From a checkpoint of a small transformer trained on Wikipedia: no biases in attention or MLP.
Each number is 200 + 40 x the weight over its row's rms, rounded and kept within 0 to 999. Layers, rows and columns count from 0. The size before them is the row's rms in percent of the matrix's.

# layer 3 MLP up, 1536x384, rms 0.0644, rows 1230-1246, columns 0-95
095,249,212,239,205,139,281,243,199,196,240,255,187,200,189,195,137,178,220,152,144,270,214,199,335,212,231,135,222,222,135,210,167,171,198,109,288,187,192,147,249,213,182,221,174,211,248,213,117,206,225,226,221,141,226,236,157,230,147,171,192,211,220,233,185,142,259,163,209,191,206,177,173,159,209,180,276,222,205,165,232,180,202,261,153,226,259,209,220,280,128,244,154,210,197,247,199
113,145,244,257,230,230,162,190,214,308,238,218,172,179,208,221,140,129,195,232,159,266,159,180,213,195,211,141,285,252,185,232,189,181,232,189,123,259,149,208,170,175,229,257,201,262,209,170,221,194,237,209,171,165,173,189,262,246,187,145,213,263,212,272,205,219,196,119,148,202,230,171,155,238,211,236,274,169,241,152,223,268,167,187,215,156,261,237,215,196,209,234,210,217,218,136,252
104,206,244,253,96,207,229,212,207,198,281,255,229,229,281,174,247,199,154,167,161,167,173,177,284,246,203,123,192,205,241,208,172,183,265,225,216,111,144,211,164,177,177,255,204,173,146,193,161,181,216,202,191,252,178,159,267,166,219,195,190,184,199,210,140,170,193,83,204,175,244,189,201,282,173,201,192,215,278,174,210,262,257,256,194,187,195,215,112,156,246,224,257,206,201,187,173
100,132,219,258,224,157,233,149,285,280,203,197,206,258,214,136,166,146,209,141,169,236,276,184,204,185,288,210,201,311,135,247,208,232,187,179,150,178,191,290,170,280,126,208,141,174,227,202,185,159,293,223,144,240,188,161,216,203,180,241,179,238,181,226,191,213,190,190,259,175,209,216,217,222,161,176,237,134,159,155,208,244,184,221,233,252,159,201,202,189,193,194,285,132,187,144,166
103,213,121,247,145,185,172,238,253,208,181,192,232,198,199,213,116,178,213,134,185,223,279,231,200,155,207,175,250,239,212,214,207,209,248,268,188,253,131,201,138,201,159,151,222,146,199,256,239,197,171,266,199,132,157,124,184,194,217,220,138,181,179,247,262,239,235,262,165,221,216,193,209,279,176,182,186,229,213,186,278,243,208,248,231,160,181,206,89,196,252,237,235,202,142,149,208
101,231,136,221,228,162,297,170,272,128,168,248,262,255,172,152,220,177,206,168,168,167,325,245,216,231,217,164,213,244,152,103,232,210,178,221,229,159,168,234,207,320,144,152,123,124,201,159,238,272,223,201,153,158,225,227,206,186,231,208,202,167,253,201,208,199,189,157,249,243,200,227,239,244,191,230,123,190,151,215,230,160,289,215,270,171,210,176,162,150,212,184,230,245,206,219,152
107,213,133,238,227,169,264,210,212,127,204,248,171,264,164,115,111,151,181,106,217,212,199,192,267,188,233,154,192,171,137,262,195,128,185,203,226,133,199,243,254,180,214,158,195,268,270,212,214,232,179,182,221,171,234,196,223,192,184,190,155,192,202,242,192,264,234,157,173,269,270,251,233,187,194,236,229,214,120,143,250,224,156,237,227,149,232,201,199,198,186,267,246,235,199,199,214
094,278,120,198,214,199,261,165,209,270,193,225,270,241,250,116,224,166,244,204,256,157,231,133,216,185,239,185,165,238,144,238,204,268,181,107,207,188,193,259,177,215,156,312,208,235,212,247,229,236,223,233,190,140,191,187,222,156,220,213,210,125,181,238,266,262,219,193,193,221,253,210,195,180,152,210,270,185,192,257,231,283,209,300,256,163,183,216,139,196,126,177,250,227,256,225,242
095,156,193,223,206,196,185,228,258,201,248,218,240,251,152,131,198,120,205,203,235,206,168,250,194,209,183,196,251,298,278,165,201,167,224,264,167,231,182,266,192,256,177,243,149,187,207,189,234,168,266,203,213,228,213,161,237,166,168,172,233,223,203,202,147,211,214,217,256,244,254,195,246,246,131,190,172,168,180,192,196,198,137,262,296,191,206,306,202,134,164,214,156,217,241,165,239
100,201,239,233,200,232,159,175,254,209,144,187,232,247,277,185,185,165,198,276,214,256,197,170,216,228,244,215,177,231,143,240,83,237,178,175,181,230,215,230,272,188,159,249,167,216,195,257,208,230,290,178,154,126,218,185,243,202,193,203,166,268,195,157,190,305,207,179,224,228,163,182,255,213,118,211,153,175,146,235,261,162,206,211,260,187,208,245,174,200,189,201,272,198,173,180,205
085,147,280,221,203,238,248,183,215,222,231,184,193,177,144,194,243,198,139,226,215,204,275,124,259,216,186,188,204,233,214,169,167,226,198,182,205,149,172,266,182,207,191,223,204,162,172,202,148,147,252,180,160,120,147,229,131,209,267,129,265,216,165,180,179,205,239,195,194,134,188,174,198,255,228,168,207,113,171,166,142,216,233,149,260,111,172,197,225,192,167,177,253,187,171,217,168
106,133,180,224,193,158,247,177,218,220,230,338,157,266,112,173,101,241,120,208,182,199,208,220,271,203,258,194,141,152,247,232,210,152,187,145,155,196,203,214,174,285,255,171,196,166,229,145,219,219,191,188,164,183,219,211,194,153,169,189,201,201,251,172,152,125,220,188,212,179,213,142,109,283,173,227,233,252,245,219,197,193,153,231,198,221,152,265,162,235,190,216,269,128,204,203,179
097,207,210,205,129,271,184,219,216,262,234,182,188,156,208,238,248,107,194,146,275,206,278,180,241,213,171,184,180,210,220,225,156,233,221,183,159,248,238,174,241,233,187,186,190,254,209,221,172,243,234,221,94,152,211,206,244,252,185,230,233,297,251,242,163,147,234,205,181,200,173,170,220,258,292,241,178,130,201,248,307,220,201,161,217,297,113,316,212,228,164,185,174,228,281,109,206
126,207,184,292,152,225,283,203,263,188,194,197,241,179,207,190,110,176,117,247,213,247,186,162,212,206,189,140,221,189,133,207,136,262,179,150,211,217,151,215,180,206,188,215,163,217,166,258,309,250,201,253,150,137,165,149,247,187,174,175,112,234,213,241,261,269,224,147,166,143,253,173,129,193,182,226,204,209,122,206,206,163,258,245,268,268,249,176,184,208,184,218,148,210,180,198,160
098,157,181,189,211,182,174,288,253,166,229,231,146,194,224,216,212,154,217,117,155,187,178,248,223,212,173,235,187,239,162,118,215,259,216,194,141,189,195,176,162,258,208,182,263,236,227,177,200,172,261,234,225,257,207,148,183,228,220,183,209,300,210,203,149,219,252,171,243,191,163,174,145,243,260,185,193,201,128,176,193,212,265,225,289,184,177,244,103,170,138,261,161,146,210,245,151
096,201,153,170,163,161,215,209,165,201,235,206,208,238,184,181,152,225,142,208,167,163,193,239,288,216,243,211,237,182,233,232,203,238,227,156,172,128,173,168,215,175,192,188,223,185,237,209,158,207,247,263,200,219,204,178,212,199,211,215,145,220,258,267,251,108,271,210,230,243,211,103,222,306,217,155,145,111,186,198,246,261,157,165,137,213,180,185,188,211,207,231,201,155,168,121,177
094,217,195,238,141,133,219,202,259,186,159,188,208,193,204,211,162,124,208,188,200,233,207,162,178,182,165,195,213,171,143,185,169,214,179,149,156,231,129,260,194,197,160,290,133,138,213,254,249,252,187,243,109,201,204,160,223,164,263,223,159,245,218,231,252,285,182,184,164,187,231,176,147,258,247,210,215,182,286,176,258,247,187,182,182,233,254,222,118,248,177,196,136,260,160,129,151
# layer 3 MLP down (transposed), 1536x384, rms 0.0561, rows 1230-1246, columns 0-95
101,228,213,81,237,224,149,228,269,227,228,309,206,227,189,193,248,154,115,163,229,207,152,209,237,179,200,264,218,208,219,157,123,201,117,272,217,218,178,212,134,145,193,190,213,157,177,184,230,226,191,262,198,224,185,220,217,223,164,185,191,188,191,224,251,224,165,244,193,213,196,231,199,172,190,165,242,225,163,207,140,161,161,228,290,258,232,285,156,232,154,190,223,110,191,194,211
114,135,177,216,235,246,176,161,234,196,253,215,235,228,196,150,144,217,193,268,196,273,196,191,160,235,248,188,206,259,236,234,201,216,131,186,232,146,127,204,185,111,140,223,209,172,167,164,186,234,246,248,213,191,175,234,216,183,280,214,154,213,176,243,145,282,103,326,132,294,174,152,149,221,174,192,262,164,265,197,157,221,231,191,229,153,174,195,163,123,187,181,250,210,255,170,95
109,213,149,210,206,207,215,178,168,177,147,200,144,129,271,162,127,196,202,201,171,178,236,167,217,256,159,337,219,226,153,210,227,153,269,235,171,218,176,286,232,154,202,212,246,245,267,194,177,198,215,220,207,202,208,165,189,182,178,188,161,171,214,137,130,209,110,241,182,197,194,202,180,246,280,190,176,212,204,209,212,164,142,160,192,315,171,168,164,192,175,214,189,174,204,198,240
103,233,234,229,188,224,282,151,260,128,214,116,209,213,197,189,204,148,179,216,225,228,268,212,166,171,182,171,247,195,163,220,219,223,158,187,216,219,235,249,207,221,206,174,193,198,201,293,188,266,128,249,194,263,211,161,212,184,237,180,162,256,202,251,150,159,198,182,215,197,199,208,233,100,209,134,190,176,170,172,212,169,233,153,209,187,193,204,212,131,244,207,200,187,213,168,125
100,209,160,180,230,204,132,202,198,160,194,200,257,158,249,192,163,258,203,180,191,215,196,178,208,194,218,243,231,235,225,239,267,214,200,259,172,214,167,180,149,56,181,233,203,182,197,231,184,218,141,174,337,191,139,146,158,234,181,206,174,245,175,169,185,194,151,148,192,228,244,187,195,276,204,130,298,188,216,203,200,239,208,243,224,187,217,153,182,240,185,199,169,209,169,176,195
096,201,209,212,273,130,240,166,162,206,212,156,137,188,139,167,187,216,211,192,212,195,166,188,253,172,216,165,160,234,209,222,239,212,191,138,133,274,175,139,251,183,208,210,242,199,163,264,183,168,178,177,214,188,187,171,164,185,124,249,199,221,195,175,198,153,243,243,230,99,174,109,188,188,173,237,234,197,201,160,202,170,137,223,151,265,179,274,183,281,120,222,215,162,127,146,191
107,139,125,169,243,209,169,202,225,176,136,162,275,254,186,213,278,206,159,155,231,187,242,267,199,212,182,172,146,182,179,183,141,257,209,185,189,161,217,204,288,161,196,191,220,168,191,243,205,258,206,214,228,208,174,251,158,255,265,154,211,164,203,207,225,213,210,187,188,246,113,207,163,231,238,253,192,191,162,176,199,183,216,193,215,222,159,243,156,242,169,135,193,199,281,241,176
088,149,202,240,144,245,172,220,163,87,216,194,179,135,176,237,196,140,69,207,88,253,176,216,127,258,185,237,239,236,180,172,209,181,195,291,208,181,202,215,242,239,166,163,131,159,141,210,206,213,165,218,203,220,194,203,138,221,155,147,198,284,194,215,160,153,244,226,199,177,90,130,169,235,221,179,135,163,189,111,171,164,195,160,189,227,185,225,258,169,190,209,186,163,196,167,145
094,170,199,205,176,210,200,181,222,203,162,120,168,197,193,206,162,266,152,149,263,203,202,163,171,248,246,141,168,181,110,225,178,201,176,237,144,255,242,225,241,243,228,193,178,243,209,252,207,194,188,214,193,181,244,286,188,202,217,232,222,140,225,218,261,179,204,125,124,193,215,166,212,181,178,224,191,206,171,226,204,190,284,153,145,270,78,157,245,190,201,156,186,192,148,186,164
090,156,195,182,294,236,258,199,169,270,255,142,203,149,131,187,221,251,120,230,229,226,208,240,157,129,157,208,204,211,235,183,229,168,173,302,160,169,225,188,238,206,114,188,197,229,251,243,300,134,155,196,245,262,213,177,116,144,217,129,193,147,186,250,207,103,143,246,165,231,236,209,178,172,260,276,236,124,208,222,204,158,202,220,211,268,162,200,251,232,262,181,243,180,205,270,93
087,263,187,79,172,198,226,172,151,189,238,200,178,210,194,248,254,188,243,196,142,199,276,257,215,197,221,273,238,203,236,164,213,194,249,193,171,239,194,173,104,123,212,222,328,212,235,212,177,176,195,223,158,253,223,218,192,203,220,263,168,162,200,141,210,201,96,204,243,246,284,238,229,210,226,144,158,178,191,182,204,225,207,160,179,263,171,190,204,187,237,300,219,210,243,190,178
117,242,250,245,185,215,185,156,253,147,209,222,175,210,185,224,199,189,134,163,241,175,262,226,202,245,185,162,188,231,190,183,363,199,184,179,213,198,165,202,241,191,128,182,229,190,180,216,214,177,150,174,192,232,187,295,246,227,152,246,177,171,242,260,208,215,193,188,280,251,222,171,220,200,250,225,158,255,153,214,155,196,218,166,205,197,202,244,254,206,174,192,199,219,181,138,222
096,229,211,97,199,204,153,263,213,186,147,171,210,168,201,205,231,224,155,213,226,144,215,228,167,175,142,144,176,214,126,178,210,163,223,201,186,220,240,235,220,160,241,271,144,231,226,195,174,184,202,240,134,176,218,162,206,163,151,137,288,135,189,220,196,160,161,236,152,216,204,219,184,250,183,199,297,224,216,209,248,160,166,217,216,207,207,184,157,129,192,200,206,195,199,228,245
111,212,257,284,237,216,228,242,188,143,153,188,204,220,215,181,188,268,184,132,258,181,186,224,236,203,221,149,196,191,256,155,213,178,196,201,214,155,200,294,201,178,201,207,191,186,161,222,178,172,196,223,190,204,210,204,219,198,186,209,188,259,227,217,180,241,190,215,171,187,203,202,183,238,191,227,185,218,175,149,239,243,204,211,181,123,224,149,285,256,263,221,200,237,199,215,223
095,177,294,180,204,174,173,155,218,238,199,247,184,188,210,137,193,206,231,189,217,223,219,137,207,207,212,214,211,213,228,217,203,212,138,119,191,210,181,179,259,230,211,269,227,163,173,207,128,178,113,244,132,178,225,282,264,171,146,155,199,238,149,184,174,223,209,261,179,202,205,190,188,190,188,148,253,192,216,194,158,221,231,243,111,247,244,175,162,222,217,172,188,184,202,215,191
099,161,160,127,296,200,179,169,115,193,160,201,210,195,212,202,181,262,210,192,247,232,112,274,231,236,190,186,165,146,189,207,175,251,164,233,170,219,241,242,174,135,248,168,159,191,213,232,219,219,252,214,235,172,218,221,203,251,200,250,167,205,191,234,148,122,295,172,220,204,282,183,138,181,183,120,202,109,258,203,224,238,131,184,204,141,218,233,218,111,259,237,176,196,179,218,137
088,163,207,113,227,174,198,183,285,179,216,146,215,233,137,212,173,251,226,178,191,221,160,161,275,200,250,222,147,164,202,216,230,181,165,156,201,178,201,197,199,144,166,166,213,136,254,228,187,280,252,182,247,205,266,226,162,222,221,147,138,185,152,161,124,176,254,200,147,226,245,134,217,200,114,211,138,219,175,255,255,190,169,223,296,224,250,221,242,152,185,221,229,294,240,149,200